Part of a small language model's weights.
Architecture: RMSNorm before each block, rotary positions, biases, embeddings untied during training, normalized queries and keys, exclusive self-attention, hashed n-gram embeddings, an embedding shortcut, skips across layers, capped logits.
Each number is 500 + 40 x the weight over its row's rms, rounded and kept within 0 to 999. Layers, rows and columns count from 0. Numbers have three digits each. The size before them is the row's rms in percent of the matrix's.

# down: layer 5 MLP down (transposed), 1024x256, rms 0.0969, rows 68-167, columns 64-127
# up: layer 5 MLP up, 1024x256, rms 0.202, rows 69-168, columns 64-127
down68 090:465544483467485573518447525447514474510545578518505492525545487535459591498513522534478360479551527526463472508419520481580517484485554536461462492494560554459569526519502517456530557507412520
up69 100:557478400579531544523464581453501497632519467486562594578521530498543543514472419525487470473490494536512450477448514513447402450421447495489446470453521570526512498495477408539518512541542523
down69 080:548481467563543483557501527497408518479478516577453486491516490506550553430490517444464477474428524549490536534440490491432421494475436542463442474497468623537577569448523550523510498526512474
up70 090:395533511565484540511498473502524524485510450492497512550489469452561560532461522490461575493517533512524540550453491526479535521421459530503537373517481465531476488432535509520466498450501495
down70 097:470448525527478564494448477470523458580430481551490481533524544477502512476492474489530454478519495499546528507505528464524486492566584452464521429503444468469420553547494587430521469537496545
up71 100:499432536469454509415420596469413465558494461524536422500569446495473420431434440508509460487494568548486510468451516535484547463492467451498473522446537472515479462518480506487541495488565503
down71 100:526459530519465558536471563482516515498476486542502473440465503505409433560468483528486452466511503585492498560567540442473592473560543516548520481457522504492517425474516508479548595570521599
up72 100:446441517495521531506428551507558526446488504502533533434486495545434410478448436449542525428571447506489532515549440428410481489505494501395420512496515485502492516548485527429462460517519562
down72 106:470551479538496505492578506441501509405472556619541519477493524567459426551468468522546518474492553457543476501519481521543464535468426500482515538516563483534506519596529567503457499497402561
up73 102:532561539583546579515483477494537566452523460542456575473545510537512564482469491541556511474556516424551459500530544464500574528478530561475471394485512494484560549523520503543546536500504473
down73 095:462526527534459404500538554428501513484497500479547470452521424494408450533531508526496484475494506473474420483510555477428526476505547463522535476564461422496553540509502483514487523421494461
up74 095:472551506500500580480558492522508516526472487545462522524533507554518575472501524494478509480501525507612500480543539526508470510565541542472565502540498530400564568551497414433449519534453514
down74 109:463504525513491454511517489594481546515504480447448483460473478498527487545510517532515520546479489566494493541478548515466502503497479474477527516567458525508495542575495437491488610494524502
up75 089:516477452446495468530510444570474547495445482561512495498539527521501463472544530582581563516495474550511533490501532442488536521502485508537542525402467492530544526539495484487438506480516508
down75 144:572437497515518506473450507481486431512506572469525499503501479481456524453500535475432487502423524478500443478483466509465459464524506511556443490612542500469503486400485467513474532492522503
up76 113:527552398509539438527513509536528564504480506610520524499483482539497501470510473494511406501603505493549508511565493475502487500491483480552497518504487520540439492509538445493467541455509524
down76 103:436516428523529515454457569543481485480492492573502469521529502536496468587524419478477462554496500523483515487479486455445476415488538507474518513482494481517544540500513476530495514510502609
up77 091:585525398559493490445497501541443443544522501422518514509555454477553502455471494482408465450457506541477533438544477553464475485517515508525444496523536504443550534520497499545456534442562513
down77 105:488466550518495469503530520485554468481423474552468472534534498478522534570439538496525449551528582427439573538364460468534562394538519537469560493479472473464521479498486546481452472486496465
up78 107:479447474517520514536583475460527509445503541471468456519483426507521493448510454539412500430529440503563468461428539515470515435464533487487483577489486481453492481525392485551503535518571517
down78 118:412537462429433480521607460510515475522436457510604479552576561536501482399534466561453469486483526551484449490516515549490512560432443485556519550489494484476496480521533435512457521434597484
up79 112:484507448468510501561504575577497582464554505477523456496508486516548598522463548534468436517477500511452544529573471508482507528492498501500573499478515572436496464550498505506504537489451439
down79 105:449519446550454482539468495506465517490550481441519533529551438471534602486457544488507484551424539481430513524497445528495422467549572448478606527407451490493440502536430467463523479498457473
up80 099:541464525481437551515455487434486480486555508535511548469457547450417532427556448448520510501458504448567473503513512478528508519506470528465533461450463552456501536503515484518516477555483474
down80 117:552513514513447526472497476530523436509526463451535436484470573540425473548532493440508509483512474518460502487467537440499501445479445533532503540496483484415454492500525496447511528474480477
up81 101:524546583442549561455462507478528488466481523455571501491525549414620517497464429489543485528455408455557527546455492488513462557523517513455504493521400505503522507452466569511465507537523479
down81 091:510441445465495477575527477481446504511537474535539509491516463472526508573496510450438495538477494518466505519524482631496479503539500517435513488476456476461600552531558548536574523487473502
up82 098:478531538471527520568473453507522541542437446460456570461495494428452440558514538561457417539504505506526467568491465506451566610447531434567573537524483531493565467539481471533586502513499514
down82 093:571509475527545462580508493487514546468504447522424504503566450595516474544538471543527480431521479471529507465527544516479535594474519510468538480457498509522582445513521447552558565492467527
up83 104:419498428442485511477470458445485511562517489516504542505497535569522487444486501508473493428451494567515558496476542432495497451533533527476508493459521494443499490468436486549416478492454522
down83 101:527496522494477529500494437511501455480484490478480464514450591470524544512495521426505458536471479534490503496556467493496555528497503509514530441512524498418491593486479462503496507485457422
up84 101:466533500437526470522453466516473557465494515477529528473484513472485462469464542503460516497530545556498474447496499492454534506462462411518491459472538487551484430517548526562426462427553472
down84 101:478533509566555524495489467516517517535483552480479531472533494510487510531508464487501505474546493483485513439541449460525449549505535458541417457515453493506560496497502552513495389437472519
up85 110:536463534507495510461484490560519512433481548467533479502513488598515555467498521530551595458487515533473545528535486463501509544493556594487525573572519581439523438536507496562545470588519460
down85 116:494405500459534468508441481491417536556521550493492468518520452517511559489447473500501499540481571490382503589468455491527445487485511525506551558551485480509455468457514493451552496571595501
up86 098:488480475485519478424505469472498512492463434527509494536487503509549539592545502527478498512513522526525458562531518496446539555491465493456580473504465501500500519576530530463506583525462520
down86 093:456559510453505523485530461522492522543442507459522512502517468421477538494503485500447495480536534530426493485515451600451560547418531494458500528504503447553496577561497441506499476454540468
up87 099:553532426477464597520530433453473469542498564557437547512470495518555428465528478465435531534579568589539488475514527496506533534448501497474480528493510477521504526523492550489502441567485522
down87 128:486531537460466481498544461460490570436494437619525499577515509464446483480452477519499552550520510504489483485418519447536568549510541547519464515470492453520399499542500457492487462574493522
up88 103:498564551475543458533486542434420435522507525484503512501507510572445466603499552539471590491507478599496440498529503513457534487423484466495491545504511453524457512483531460400594493461478491
down88 115:538602567530545410472521518464473427555451461425469464489451466541533514562542489523498544453508503504471554481509547511544525530526510494477526508505476527543403406502475543525479468517459519
up89 109:523463582536509547517522516466594469501567489531500528534523443418530528439476522472537454521539482515465493430535581526434557496496464554519410504572489521490455505491494500471446466558472568
down89 121:575489546508553552542513482453559460554523510491459524565469512534507538464547517521480494423542529515413466488502457564468460543484562541482446525470492522525486543451413514493486507525463457
up90 092:539449470531488465474520490521498510519431527526468532445582451520495461445426483443471509547474572510438469455537537581432526505461548468464513554476452523561454512450490492468546464461506501
down90 092:461545445489456518500411566485460525504504503499469570539532459472545423493472493473528452528457498514545542529528427557507478513496506508469438542536509518516504490525475480502517412440513529
up91 100:544483435386524441483544513496555455453522487473511488526542492612467500459454523433547463522475537437513506499453478509484487483556476464478489487528483454484450601551464418490510533483460462
down91 088:424506523603536529458502531456450506516475473522530514431439462495475508541531421534603619529442559510514543559413529469522516494482482498570553532497518540536511462564489551587498536500479462
up92 096:533508429549468516487469585463482499454493463520514473475527537502410528468518507505478496466493602451528541510462469491478467512523436521478515514490452569497490482531487513491478523473470515
down92 105:512498425444491512549484570496513502431487551456544486477545467530494528566531461521538483453474544452537504495521490511526468516426560501473557475455524505523417420526509580456478554495461537
up93 098:516550497502560437547493457535472470494533484528508468525480473470512518462521469573424550505448534538578450524476472535523520500501502544575491510518534497506471427464503519437494565554480561
down93 102:503563488558542456530550514489460523476501492482500416523493457499517560530495501558457518513547563472484455585510495543468539480513499537575528549491540549547493487415527475506608502491573484
up94 106:511466475585478501549549488491479492497478491524518531426443538551500414563491553474479480477480490474521513518577565492479504485461460458554506478445455568511568557479494534436485530487518490
down94 127:428505458525492515451524492412481514509534444471524518474500560503464444417506432520526516532503468531497527492485567481498481419484478493514450471505463498486501470486455543417454541449516536
up95 100:512483531468585531483545488523500427444478437528515544508537530500472523493466516480488528495476519608519489532512472484478503481579500562507560479442541501531464588404489512480529430539533455
down95 101:462502568538568566445537488538506505480517532490542429532485527536483502490537505484430465546404500554478480454515536476550427516482560471491506470477499466502494462474531454530533501519495502
up96 105:522505481542529499462503536515455475474510529501536471489549434453494513424499524498406530559446612452525543482516502533494485431436486468468532503462466479427467566556508521536488432441446503
down96 106:510538492463534499511496546475490503498563480517518502484606515524493448458497514460449526529604445502485509519558502538513559504494468511593522403514553423478507474523525491590515456476499510
up97 097:528541556515546512487512557544550551527567557474486494470499474486468439439510503482437509563489440484440529455509457468488576442500438534521527465535467496547477541547380500471443481505493488
down97 081:536519513479548507472462485451505555558462507550532487526523421565488519478490498566534581497487528515510480528492525522502541494515511479475460518491606488594391523421468491536419445515589496
up98 104:528548490515516523483500448588567486509433514590577555516411444495446491583486583509486492488578510500536559506547504517493502514489469467521509553498389527490483516468508502501523473492528496
down98 077:496490442512489520539531472490551499446538562523473527580442517550458475501476504526510491497511514460555465495501492490516452449474449470496450574453443571507539476554475504558450529495476411
up99 096:499520537555498485481532487490533505552508535477495448414499462559469501492566494469590438509481557535520540501495435483466508576467480489488491430459509577485580465454483527485520488473461510
down99 093:542470517465394518502544504418527503548467503560519429474530468550495525505533602494537447551476535536471540471494430498540485550422488458481530486548460538529497484509501529587526419487562513
up100 099:484533535482508516560453492511596486551455525516476484512511553511523530599546496471523518500565521474541484537505401503478516473543490447515463417528486452532498488538468536451490451435475557
down100 110:556584518461528474537522583504510450573532519549486502501477527481441545600540495570474533488444543546501555478468411457477522567515460472551465479473475509502536569571513530473481475491498488
up101 093:467533511527502489424528529558484457483451542504506523494523521496533548430490511579500552501460499473482431565511486540488440505541526498483511495475445493612505525497519518513466425452527448
down101 086:532507481478521489472524443489506478465537473488452467452517496576550481494480530538464444509479449588553531519537463423519538468498515476407468487530569528481540549436490459468513493467486466
up102 102:533507454510546526492508557536524483506491468466493475500471485505448543448511544515508574526530508481467514479519522483535523520506508532466468430507467513468507508494461467547456543564615519
down102 109:553483468510558542466441464468596431483574459480436547487481481402499561453511513439487520546467514547444447465563534503553524467568536508469512538535494443442469529489492491504433487502499559
up103 097:495580460519511486537528482506480509572506494438603573432564509490512575491555501523545513438506478516500523551421541528546484489470471530529406500480547486503456470480442548536483447440444516
down103 102:513455541492516555560521581525539465440399457562490540500519546570553498495511481496510448522529447538544528574558532569495580458454587488463467461455516550468521565468493486495493404440465468
up104 095:546487550547443508499544464509475460487499491558549515491505569467534515537564439452476550527548525431513437499514498470513558486493448563524461519457524483519508537544500458442457475497520479
down104 109:542509471550522508540491469435492486536495525482485572482439500493497447497489450482516565527533530460556530476508503550537483537463521447516538539496527463521534511491447429509532479498580529
up105 103:531474505465586565523492487522488483527459563502484439445530461515467478485543547509511456455481379527549534530483498499541541542460411501473514554562472516495610469555443458467512539503508469
down105 119:502508507532555574471528559440477467551487593459522458454528427521526453448478536480511526592485431467519525432506524530532497583452414475539516568470498500480539477484523448532570461547482529
up106 097:482471479479526490476535528526482501375484446487535504459552463455487515456452440489417546552489467593486537551488523476550459476550436528500600473478498495480488527554524512537556541547517495
down106 079:497524458496528478479476463467496521449572501476467540524460517502483472465496507452541493537472526456509432539549551477446489523507472506505511489517545496443548509508523577475517475579486484
up107 114:534542468455489504546483532494525524471622492463508463449569519573528469514570502490548469424515541525462559526489501498525544501413485461466531488556571382468461524478499512520490575464533549
down107 089:451547493505496439471496540514514418485533510438520480489545510507542422499509497493469530461525449477466527512491506471603526572496539470500485504475509415567575478484564484525539493495544491
up108 106:540496520504505448559452473510525519480540485486546543486533490470445521447506485525496441533543578522504541434496412509451487417522463535501501473501566518419559496512487495554492528445498472
down108 105:525508484433499422476500560483467509479573442492442521490545433480485563453462533459452472492484511542494487480403477480495469499536551492423548490530472470492453547478438522501515530476457526
up109 111:534568445560463554465493566479587535511510470507494493454515537437504522449490529574475470560512513492474542434464489537513563423513502515466553557592551511415552501497525487431512550549465456
down109 071:504549513502435516511498558432537604564518463523508527453503463484552540473531461450547459503531466528450512510515538530537466517483473446513471489533534518477519553477503545505472501584555510
up110 087:471460453458498579407515560527503549502469470472583523523452544505508539490536534512536507564440564448488421509499564573538437493511480454555545502469465432498508523418466436531505435589493462
down110 103:422512516552484462550503499438427481509498491476492531471528493473492541591477459466588457542449453568490486478452553519467551455547470509556464531469402521488514500501506476556471513456556571
up111 104:537536484512457431540509473480558508509488493538456477519554606459577482468415474591476475516461547434521489491438499478461515529485428523523448496473511461465496467526427581439436495423514468
down111 093:527533402490471537533468422514422512463440548525517523565495510462449485512493495477498502572502490475485563480569479485532482518520467525505419528486406447411488438514551532493436565476483487
up112 096:525428509556504553480508509466537428558512504462444506445467470529488489403503459531585422517507428508483590474519488531543553593432537542467506452472521553494520534538462526473498555478543491
down112 101:523459528625511514467427474497446484535556457546506500531516529543492518522515501505542504460612475524454533434450528505526496523494510483508526548517473512527483478452522490527505455600468590
up113 106:521433448531512504447475497559533533474442520547485482492450550467532441516577491534481537518463523531465451500508514496532507501527568453470450499516536517439550514501473454552503541523508521
down113 122:501480485517535529459472456488498519520513577451468493427486497545480464442548463459459454458493488522525558565443561459512520506480603542451576467583476416568509538448510486507509506581473539
up114 099:485570497510458540535542507474577522509494529543488492487549445417510485441503551494499463526473479508449586544408494498439553513499532629424537491500541550498573501464471492473449536470493545
down114 085:482499462472489495616473496469483517491510500518465501464499483434520537469532520463518506501486497455463517539538489526496461404479477432466564526542532517440439470505508563512532563457547489
up115 095:536568548385469550557501414432527444507484439459522561449482503530514522500499520520504554435545516442508483436489486494414414447547505475518533519545498499473545418512484498453462505553513554
down115 109:473543442490527488422496510473528577501508458511498559555454478534448413469500543517510525388520485560439473518479571511445445471566467511536548417557475487492492522445542439513455479530485499
up116 096:499593484509504431497412520484542519471545533507570533480470534527531517587525494480526433516510448451475535506523474477378506479497507487485476472506520571419432501506517414504531525449536516
down116 095:549494511408451539490485475465470538455434515450441497468499519574494568527493505437508469510512469469433448506538536468466534511548542485463558472503444514429570515500447403540514475458446490
up117 087:599498460486489543487495510541480482437511479560512536449598628465506571479539535492528527509435520446558534555479589528535458482514485397587428424447506593444534500491535488555463538488505542
down117 095:551454429457441432517480434497499463530454568464505495517507509521527578510487525527475531510444515516545603459423475508481490572460469522485463467486506486518501538490482572517516442469491493
up118 091:604476463500491472429507551503537523542429419515482506447564545484511511506487511497450473487481526486485504502567466509471471485499522422497539515502557558447484492537514515484513564479496495
down118 087:509504495438458513533511530590436540484472544496482563548514537448535581526555483571517559420529471491504487538467523541469583505520532468507510517523479527445531575483540526452431520437520538
up119 097:570507525510503574461514536568482482402481460503548520440535568537520488479500451474501511527592495477506524568490501524510498474478490511457445542522557472563523443508546491516539464453480623
down119 085:559513443544505519494459547440457526496545543545494429503512512521503481506493456512478461528502439495571540486542425539518542544524459525448430504539560422449421442488472437533558529510488536
up120 089:540456464471621458456510454555558568442491468510597501487554456502513468520551433484558552475511533502488538478480563439489532537515482432481496452500516544517508511481442490520582529503498500
down120 102:423551454468568538546464516556537546522494492549483491508492483526537505419552483551563506491439510437444530581448520542530551463595486440519476525503491557554510493470503526485575454469521494
up121 096:409556525567487516522497489483548500525500483551440502474548432555470449498421484565446569569476497561490533570502498424496495391500526537508518476458490542491509506458512488488617460545511491
down121 071:499463474516458478514459491503554534524527467519493518529490532447543438587533540527527469485496496568457505469453537503523485548559431540568500493420413471449501571519495444565537478555497474
up122 088:515485517553464472486562456504516509487514456506524467504490506449514540526509419523470496549509503491449461480526471536402483492443535534419552552561484488481536498498485519502433446534515469
down122 115:544497500498539493529489546510513545513496547499482526487459436435477496525495440551536474483489531405572560537533492530539556519537456474470458443503488490565504448489552442524488586487560425
up123 099:495454470443492521510512530467465545521516460476460458448483521529490535464467449480524511522520499510435398488525434529506472490474578510498496551415516508496496421400474509480514510521452492
down123 086:553480574464521431503565527491557567478545388561475499529426496523478483465486457498484492509573478531487529504600506508473532526494530544488503512488574449514497529501512467480510533441433545
up124 115:384548535470555470449476566481503459567528463581494564537530527438455481502516505498496503466507473459532553527463450543445527465485500435492537476493534505571514441451468487467406427529441472
down124 122:478517516478521501518506564562529518485441467535504512495456432487422539505464527500530540426451505444460559482460490563475523540493529500477490495477450530542484440519525480461459461473547511
up125 104:561524570522497501483487516488498511530514550537407557555508552508524459541474492541466549485461447544463451519476502493464560556564465536511544474462434454528537503470501465570444528523515521
down125 075:486513435494548544470508519543554478504440545487568417475414495447460442529508517466487456444443467458506475490509452484548434536510514483537484482522502507465487471520400513552508482479510531
up126 101:537509440549491477473556465505471525497488447437481452447554503513436563471465546593548490527504469481511493483467544492568507506546498514528530410440491497537523492480498506589573499545442533
down126 085:498458537588542545477597533513573559511482476506493459473557480444553461440460518456505522486471526441456509547449479601459511465440483430485457507503540584590538483537456529559534532557521572
up127 104:607516439496539492510569450454505465540475511455434478533497513469532457486523509507497497459491491486621498517527543526450577510530457515477549399505518556541435512499523478490495509475485509
down127 111:454535549548522515484554542516517475521508422486389429511576453478488463452574445419497480529526453571502448540505410458525493477526537520523593497508482438554483520484557535497526494476524539
up128 100:560513495391593551474554452460484513567541461450465512503450549443475521454497517493442489483505428492481492555489458497559459451453510512497423524571505491510555473490484548445458565543551465
down128 101:567506436478496468464554509511505579490595475515550503537459465547478507466523508503496491478581495440514440502492552445478539471491525436486455483494500540499502468469542515430535586529492480
up129 103:492500493458500497580455484448489487524496515525444516504484495518551513526501550496535458538525522526433476485514447480455543532483536571479479491536479495534533589510506520446489483489465478
down129 140:453456535546461508553529541424530517513615506513496505433505515522492461459484569492465496513541498528484499606520498466536485553439516531482515494492480577460480588506487596512579506479452529
up130 106:430503446499545474501495490486470512445469500456551437503481524538498542512491567513478521557488501546525502544499506510498511459480464436489526525495447535551502491558523489550557575510567514
down130 090:512512597495535490473493591558464455460579492493468501468565519501538500529487536587554538485477482477567565556544488520507446562519518512469490527512480512424519538476539478501484525473461519
up131 104:528438510490521577509484494496577492538501492518502502508449542511492516496532444498420485462551514511467561555562514528431583557551528518560538502461445515533555536530506404464497531488437452
down131 111:484571492516539587514518551542525606491468529587486555551521472531489493505526548506461493464497512448493516571454535558463496527475523515487491422530598511504520544578546514443510439500464523
up132 097:584475524508496485501506531525544569500455493485556477543466508540510445515484507519428413438542485481532501485511493503513471445484484459515513542481522511591472553519441445425484594411529573
down132 099:476466487504523486472478469499518484475532499511621443505507459561540490471549490522523484493490531521523418488460481530616406548494486478518544512502532480582505473492447527483493580514515444
up133 092:557507507519480525503484501570515485481529473524449525550520472584524521563494500542416498510479604458495528478577476497490497437476512568540543478494506479478534482531543567474520512527477464
down133 089:496501500510543543500511520534460597497505513493466492597454468558566461525445464481417492466436453481490483461500523494441488480533526459547497555531501484526560495524488534509511484483460490
up134 096:463555549504520511471405510484535513543527499552511533458505478561517532482496397570437447430425447548525561444496508498440510453500543488500508498477529457566409528524459488509478489487454502
down134 103:523567483511491483459442517472483503522549515469506515425430516480466590506478458413499482507444519497454606588525572523555538556488511431445529497454512517480516484457463508532513530535530478
up135 096:402521429453499469499462461537457456439530523498541516534536463530410513476526564474608563525489517501517506442408523495477443445495475472496509470458484503499465418499491504466486513520503501
down135 077:530463487571482432493433449483550451466527493494487453502506501492497550520451571550532454517509582495502494505496466515540514518510473487487500499509474468456469502463524493538464531482527468
up136 093:543519485506564481475503479527559439525495417559486516501459498479522487475484533464550437550485503559426541526504446473473474519471436516511584507571503449454494502506431473595492497494516465
down136 083:544481565549505517451498524475465582473460400560514531438525558460443558545545520491537445462511472531468557507459464522505454562460510479475582492544611370526521539459510512566483494438535499
up137 103:486444556511446484481533469504446498523484441512571467433497479532521506432486462569498504605472556521443503453503457456436518480511490478504490514524475511528475474516499558546427478511435469
down137 085:446536485440508492499529531522525469470456460512567499439485492487478451580517441476472487523482535457480473493575526442515569461520465537465445543472546516454443458456511531570465484550408471
up138 092:460502516558509548479457467507562495476489522580476444421505477469524540530565496506516536524465553504564499511466458471471480472572478485490520536472555446520518538533535554519446538484467592
down138 104:477447469437522601429548493451515449399490575431418485478555508517526516499445453479512486568492496528509542473480470533431496585457509521439505536490510460527494508551492564496453433446480488
up139 107:535436462493527523460544474495480455452432445474448528606437421516476521537483473510493492437511563458556637459546489464586542467517492548512537519505539456425474493486539534501450539453473563
down139 092:457493483466461513449467476454496535573517522478439548579506514475447411571521455458544519482530472482437485507550493540562512453508536540566560535449509516501462501534484536525450493539521518
up140 100:504467521537491531528522565527507520436532462492567477482501490601490456444440559441559541544448531479495452486480498550480461503497434508505481550501505551483464419502523434481493512475537491
down140 098:631410489536503488522509561534537496574480468488535495534495541545531493475497481382468495470519512544496509546521520461543460564538510413481459530457464564531496495517464483456496531478463452
up141 104:436515554467486557499520405445466533530482440506460522509527486499564489493474455544423440445511510507534464428502554526528557438521461555485562485539538600491564469620468515515519517530427525
down141 121:418543460451507493498485502508512485509507533510492552518459464482516595473507475529460435438506482474472398547486554533442513413554451558446477485493510513513556437505489497516488524476453559
up142 095:581536511473542475520471458450454485471529513539492476533455491514441474486445533512511492461470509533403551522532428497432525504477456563480499508493482554402562481479455572525498500443473515
down142 111:493435500439414478499430522411461513513522523588493489471552532548466574484492531537565549512499531516457543495529445467512514500462562533496490570465505547479471465459465583543509450529414474
up143 099:522503447452516476492496459464494467501482554490456505460478551497472527476513492504568460477481487517551501493554518514483507529529472489527495484452501456465460424518488593441480472514499485
down143 079:516422481449520458495468509515489503510477443557494590489490450547502501604467587469511558476509453496477496548471561434513562471485519462486549530497480569518516527452454518467529475543497572
up144 108:556537497535505489439503484509531486513469587484545489549577544499547567505444570461499547490459511492485450480499516485523546557492504474550469491512523488505542472641547492467473553486488478
down144 118:571493535462526505426516485514509523515504533514477465551513583443520561488448551544558496464546564470468449519502515471509563469469540507587474425492537436505500502527572490509454492480543467
up145 096:531581436511463578534551477528503503490525444471508468426519447514444541513431503531520542473481550480548518496513587442565536466525491562480531471560576502501507460501496543542457502483493456
down145 101:469436415527439543555473498508490493477529449495534501478500530523496553435556429510588493504508436414530508514510534467524497492450431491467539455440455510434492492561548463495480485530498491
up146 106:543478503519579564563447445578536545528495495453514516552518478507509488545542494494522496467478558496491495400534537493504488435507530515516544466504493465527516501506499481581535451494458521
down146 092:498447553476462504498535464468521508508519503452560473555536472426511463571565563527536511388474488540487448404450489484540468518473506502518562548491551446460508478558507599543496529559520500
up147 099:459509559505533529505503506532485504422545534568399450510510481490486480485488498583454494462447499630549526473520501472456544512470513440518524505485479532528420573486483545529511592494477440
down147 081:457545521469518522495548480529526501464479514434500412405420505528503504609566492525525482588538525464536477509406532519529492524493491524455463438541501477489511510561463449460447491514490490
up148 092:503498519498483456538502454468503491573454525506425525417480574453503554485455538494399482547455546492541488538483484566470469463461522485539535463490387456517550478437443520551434565482560536
down148 085:591519580467520452525478447532469580478450516494480563586506508449531439438549551436519502527433510480553508577501468513474484461546526479501524580484547577518434532538511488484494519529494479
up149 098:539571547592499517499480521519537415504447462556524541461467473554490549468541463528492437467587472498538491443523526506514510543497460489581480519483475510474453482495491483531424549481575455
down149 101:535503478493481542571450580529472497481479451505487499430479443504555506476557499492543460457517505502446467450474495488480472495459527528488500498503469439548466478564522498540519458482509439
up150 111:487528486505537405486435450447536519543413528577490523456467514514516488440474488503484493504568525461500535453473517477405470517415565495431528506520505508537433468439491475564481489493500533
down150 128:479487547488439465474472525477430478532522520549434517430541451498467584461505537439464426468519443429463577573449539403510558499524550474430540523525482559513517498494533484504512536538475581
up151 096:505543491536550475489495498490556560459503417433464564487525464547496553470473488498436601516514509385540545431480446520514516487565504465495421538529462439493522495530454478555510527458548600
down151 084:597513479507488527464532518475535539463516480520525505558538525433540478439505531505468521435488475494484562524452471488555474501555529500436601528557476491553485544519485516522481502498520532
up152 092:479506443554496525553410508467518496453520525470457485511441477598461493492505469518502525499455533516526488488471460549486493511447493567523506505534560481504548379491421441489542529451510525
down152 082:484474448492509480541474486488479535486518532558505514514520406448558540483482489506513586508471446484412483504452486406534566449485558496455462440589432536478481429511486516527545500570493545
up153 095:463494524527493514513494479468509481517472441475548560460491515508535543519502546468566497550554509526461530460431553537459481572503494460579488477408494485448514528502419512522565508588471462
down153 090:459480523477448417478514518458523526544529476527545534535529476428519556494444502549544576473571542527516472522487575543428453451441511494520440471474472511469499501520520470490501478452460513
up154 094:519522484443565583549505520471487453537475526458500562469385519507495493493502515501514528519506475435488476461532520485451458441498474494488508483572471526511549536481456458521470559463525502
down154 099:497496528414548496469544527526500501481421451557477477444454454522451509510565546504448431541478425541494479493490484500477519452507480534478414458557531502514501532557521419545441555466514470
up155 096:505508530480447593491468491507472419480473504502500409522489603464540526456426523490483483536560472490518542548462522545497520563475491420579532539444564539445604493455434398545537516448550414
down155 087:457464491430569459486471499540446534479527476543431523472506586492443580530485550517521418453567531550525464530497483507516484559505492547543522454502509451579470510509459421504571440487476495
up156 093:473521459479462441488468519570453494504455454470518485510501523504520506515584514488565628508480478533575557541475546512557553523477557501521558465505451578527526521526515436502519503514510494
down156 096:523513576464510427485512482410509558471512505503522526523505496459470498529501552526469496534475597519499519479528474481441528468533539487530461494516495471545524447492479483520498451496496547
up157 097:514582460446558544524497482523485523490536540424496529487520470487461525486520439514444510521513480446523558507485447521446534559518469515530519531465502486480422506520455460565478514565513554
down157 107:542482512502493511553568477468455477487443529471525484487498466442475460482531489443559531547478542500524474564474462451477468496496527471488398472511576558469474553505504517489495469569555500
up158 084:528505484561527463463507468560429530510488470492534528509509546498533497413506481424466545526464456612538572397518489481507513538536480533550546519435495458444514571490562521515548542516464550
down158 104:459489516522470512519527520519473501569630484508478492496465463400502505512470500521604446526489487477509456492509548521523508441496533501511498424478509480491508432492511493549529496512502464
up159 101:473450515472568528445459576439535581552533524469469535557504524544527522447448458502574515532486517547532460511467532523524495505424491449516562464501506436493481409522537506490430524517540488
down159 105:547497510450543539512548508515486467521555543475482536509474532529464506439350474473471528564511552500528450496521533527511452506491490474522528502437510463500505494589559474533450425465509471
up160 097:531510494431545522414582480563526546469520534524502485531508482459466548482523447519458403562503501471504490501538492481447505499486491487523532463449549514491473494469480504474505529543533574
down160 090:533471460467504459504522471492445489480491544476469514484450465519452512480551464479440443540499494501470543489533480520405605456451408490519504470449548532481524499479483514549470494512501484
up161 101:469484545517536502456518578558500465473444530484512536515517510562548476469476490516539517486458549490528468458518477513456421504461452411560495485537541481504488457511472498483463490432546472
down161 093:533465559566441519525513506453525525575513435491513478471514521476658521465450453479556560484451438516469540505444538519569515434506455442555473442413462555475527527491518567511485482496527525
up162 104:594523494471500546472539492572486501424493509437524432540474470493520481482466508477531494513414549457520450566566507443485446513439445500497507428459467538526444491532482508548539475493493491
down162 115:568495585503500569519470509516467492517530576439535442476549516516553530495477540461453464500482507490516469516461503450522470458545445412550441444424572533519551517466408570519454455472448536
up163 092:503519463444471522591539549567537430513533446537528517528482544510513585557459500446527463502504514522499545479495463520486514526528579473500451485539488532505505452501482461481518454514401584
down163 097:521504463470497450554530529481516447509538453521488494512505455497467534486452474449482462524505496554466473481486491479494603485500526504493493457519443514418457476523537437491518489478526452
up164 099:484542443513501478531461473533483466456487480508535564508468523544509476518448575491583515491441565503469549468464510470495411510507441439576529488465436464483478462427550530470505556550503448
down164 103:507447486458551509453444465448549517508446528505518461427532545532470491543447523484493472504489508426489399564549510509527445497492464520441536501524468494541505475484481512482477542503533536
up165 093:526486522514527489530494518456515457462463442442458486512437504556572520460448458499467463451453501526516483476464469490477436523505490517520484518500502542516540498497495516617476480535433566
down165 097:450554474436519546504556532475536471506452535587511499504516533479516511482455538469506530538465434537410526423520437540484527493511517509507452526515419525480489567465450472462495515463476546
up166 081:556441520476488514452528557557465402498477478486546525441520533465505518445460528547542474481536550487600552449433533422502597450523436407521506521512509571550515510469529501518532532496455494
down166 117:435513467535447461500541528498467472509499397499464498501436472497444570475607475510537561550585470460547531520469534467435489522476496483481523465476556443533468519524530620452518518477535474
up167 090:487493501547516590434464496543527474473490433509568528535519525469480517416526521585539483491449475522488505483473543460502557486488539492512504511528492541496519473506529520496450513481535512
down167 090:445519488559380494518502478458512576552492471456481463355480532514481534493557526559518588550447526422498513471498505506514544550531522483501418459489535508515483477483466517490539566458485528
up168 100:578457544455469506535536537564552509430438513544512491474585511441487562519458527503519490579434497472460470515376526554429516495531496500486596491500453540466509448556526532469474509401546504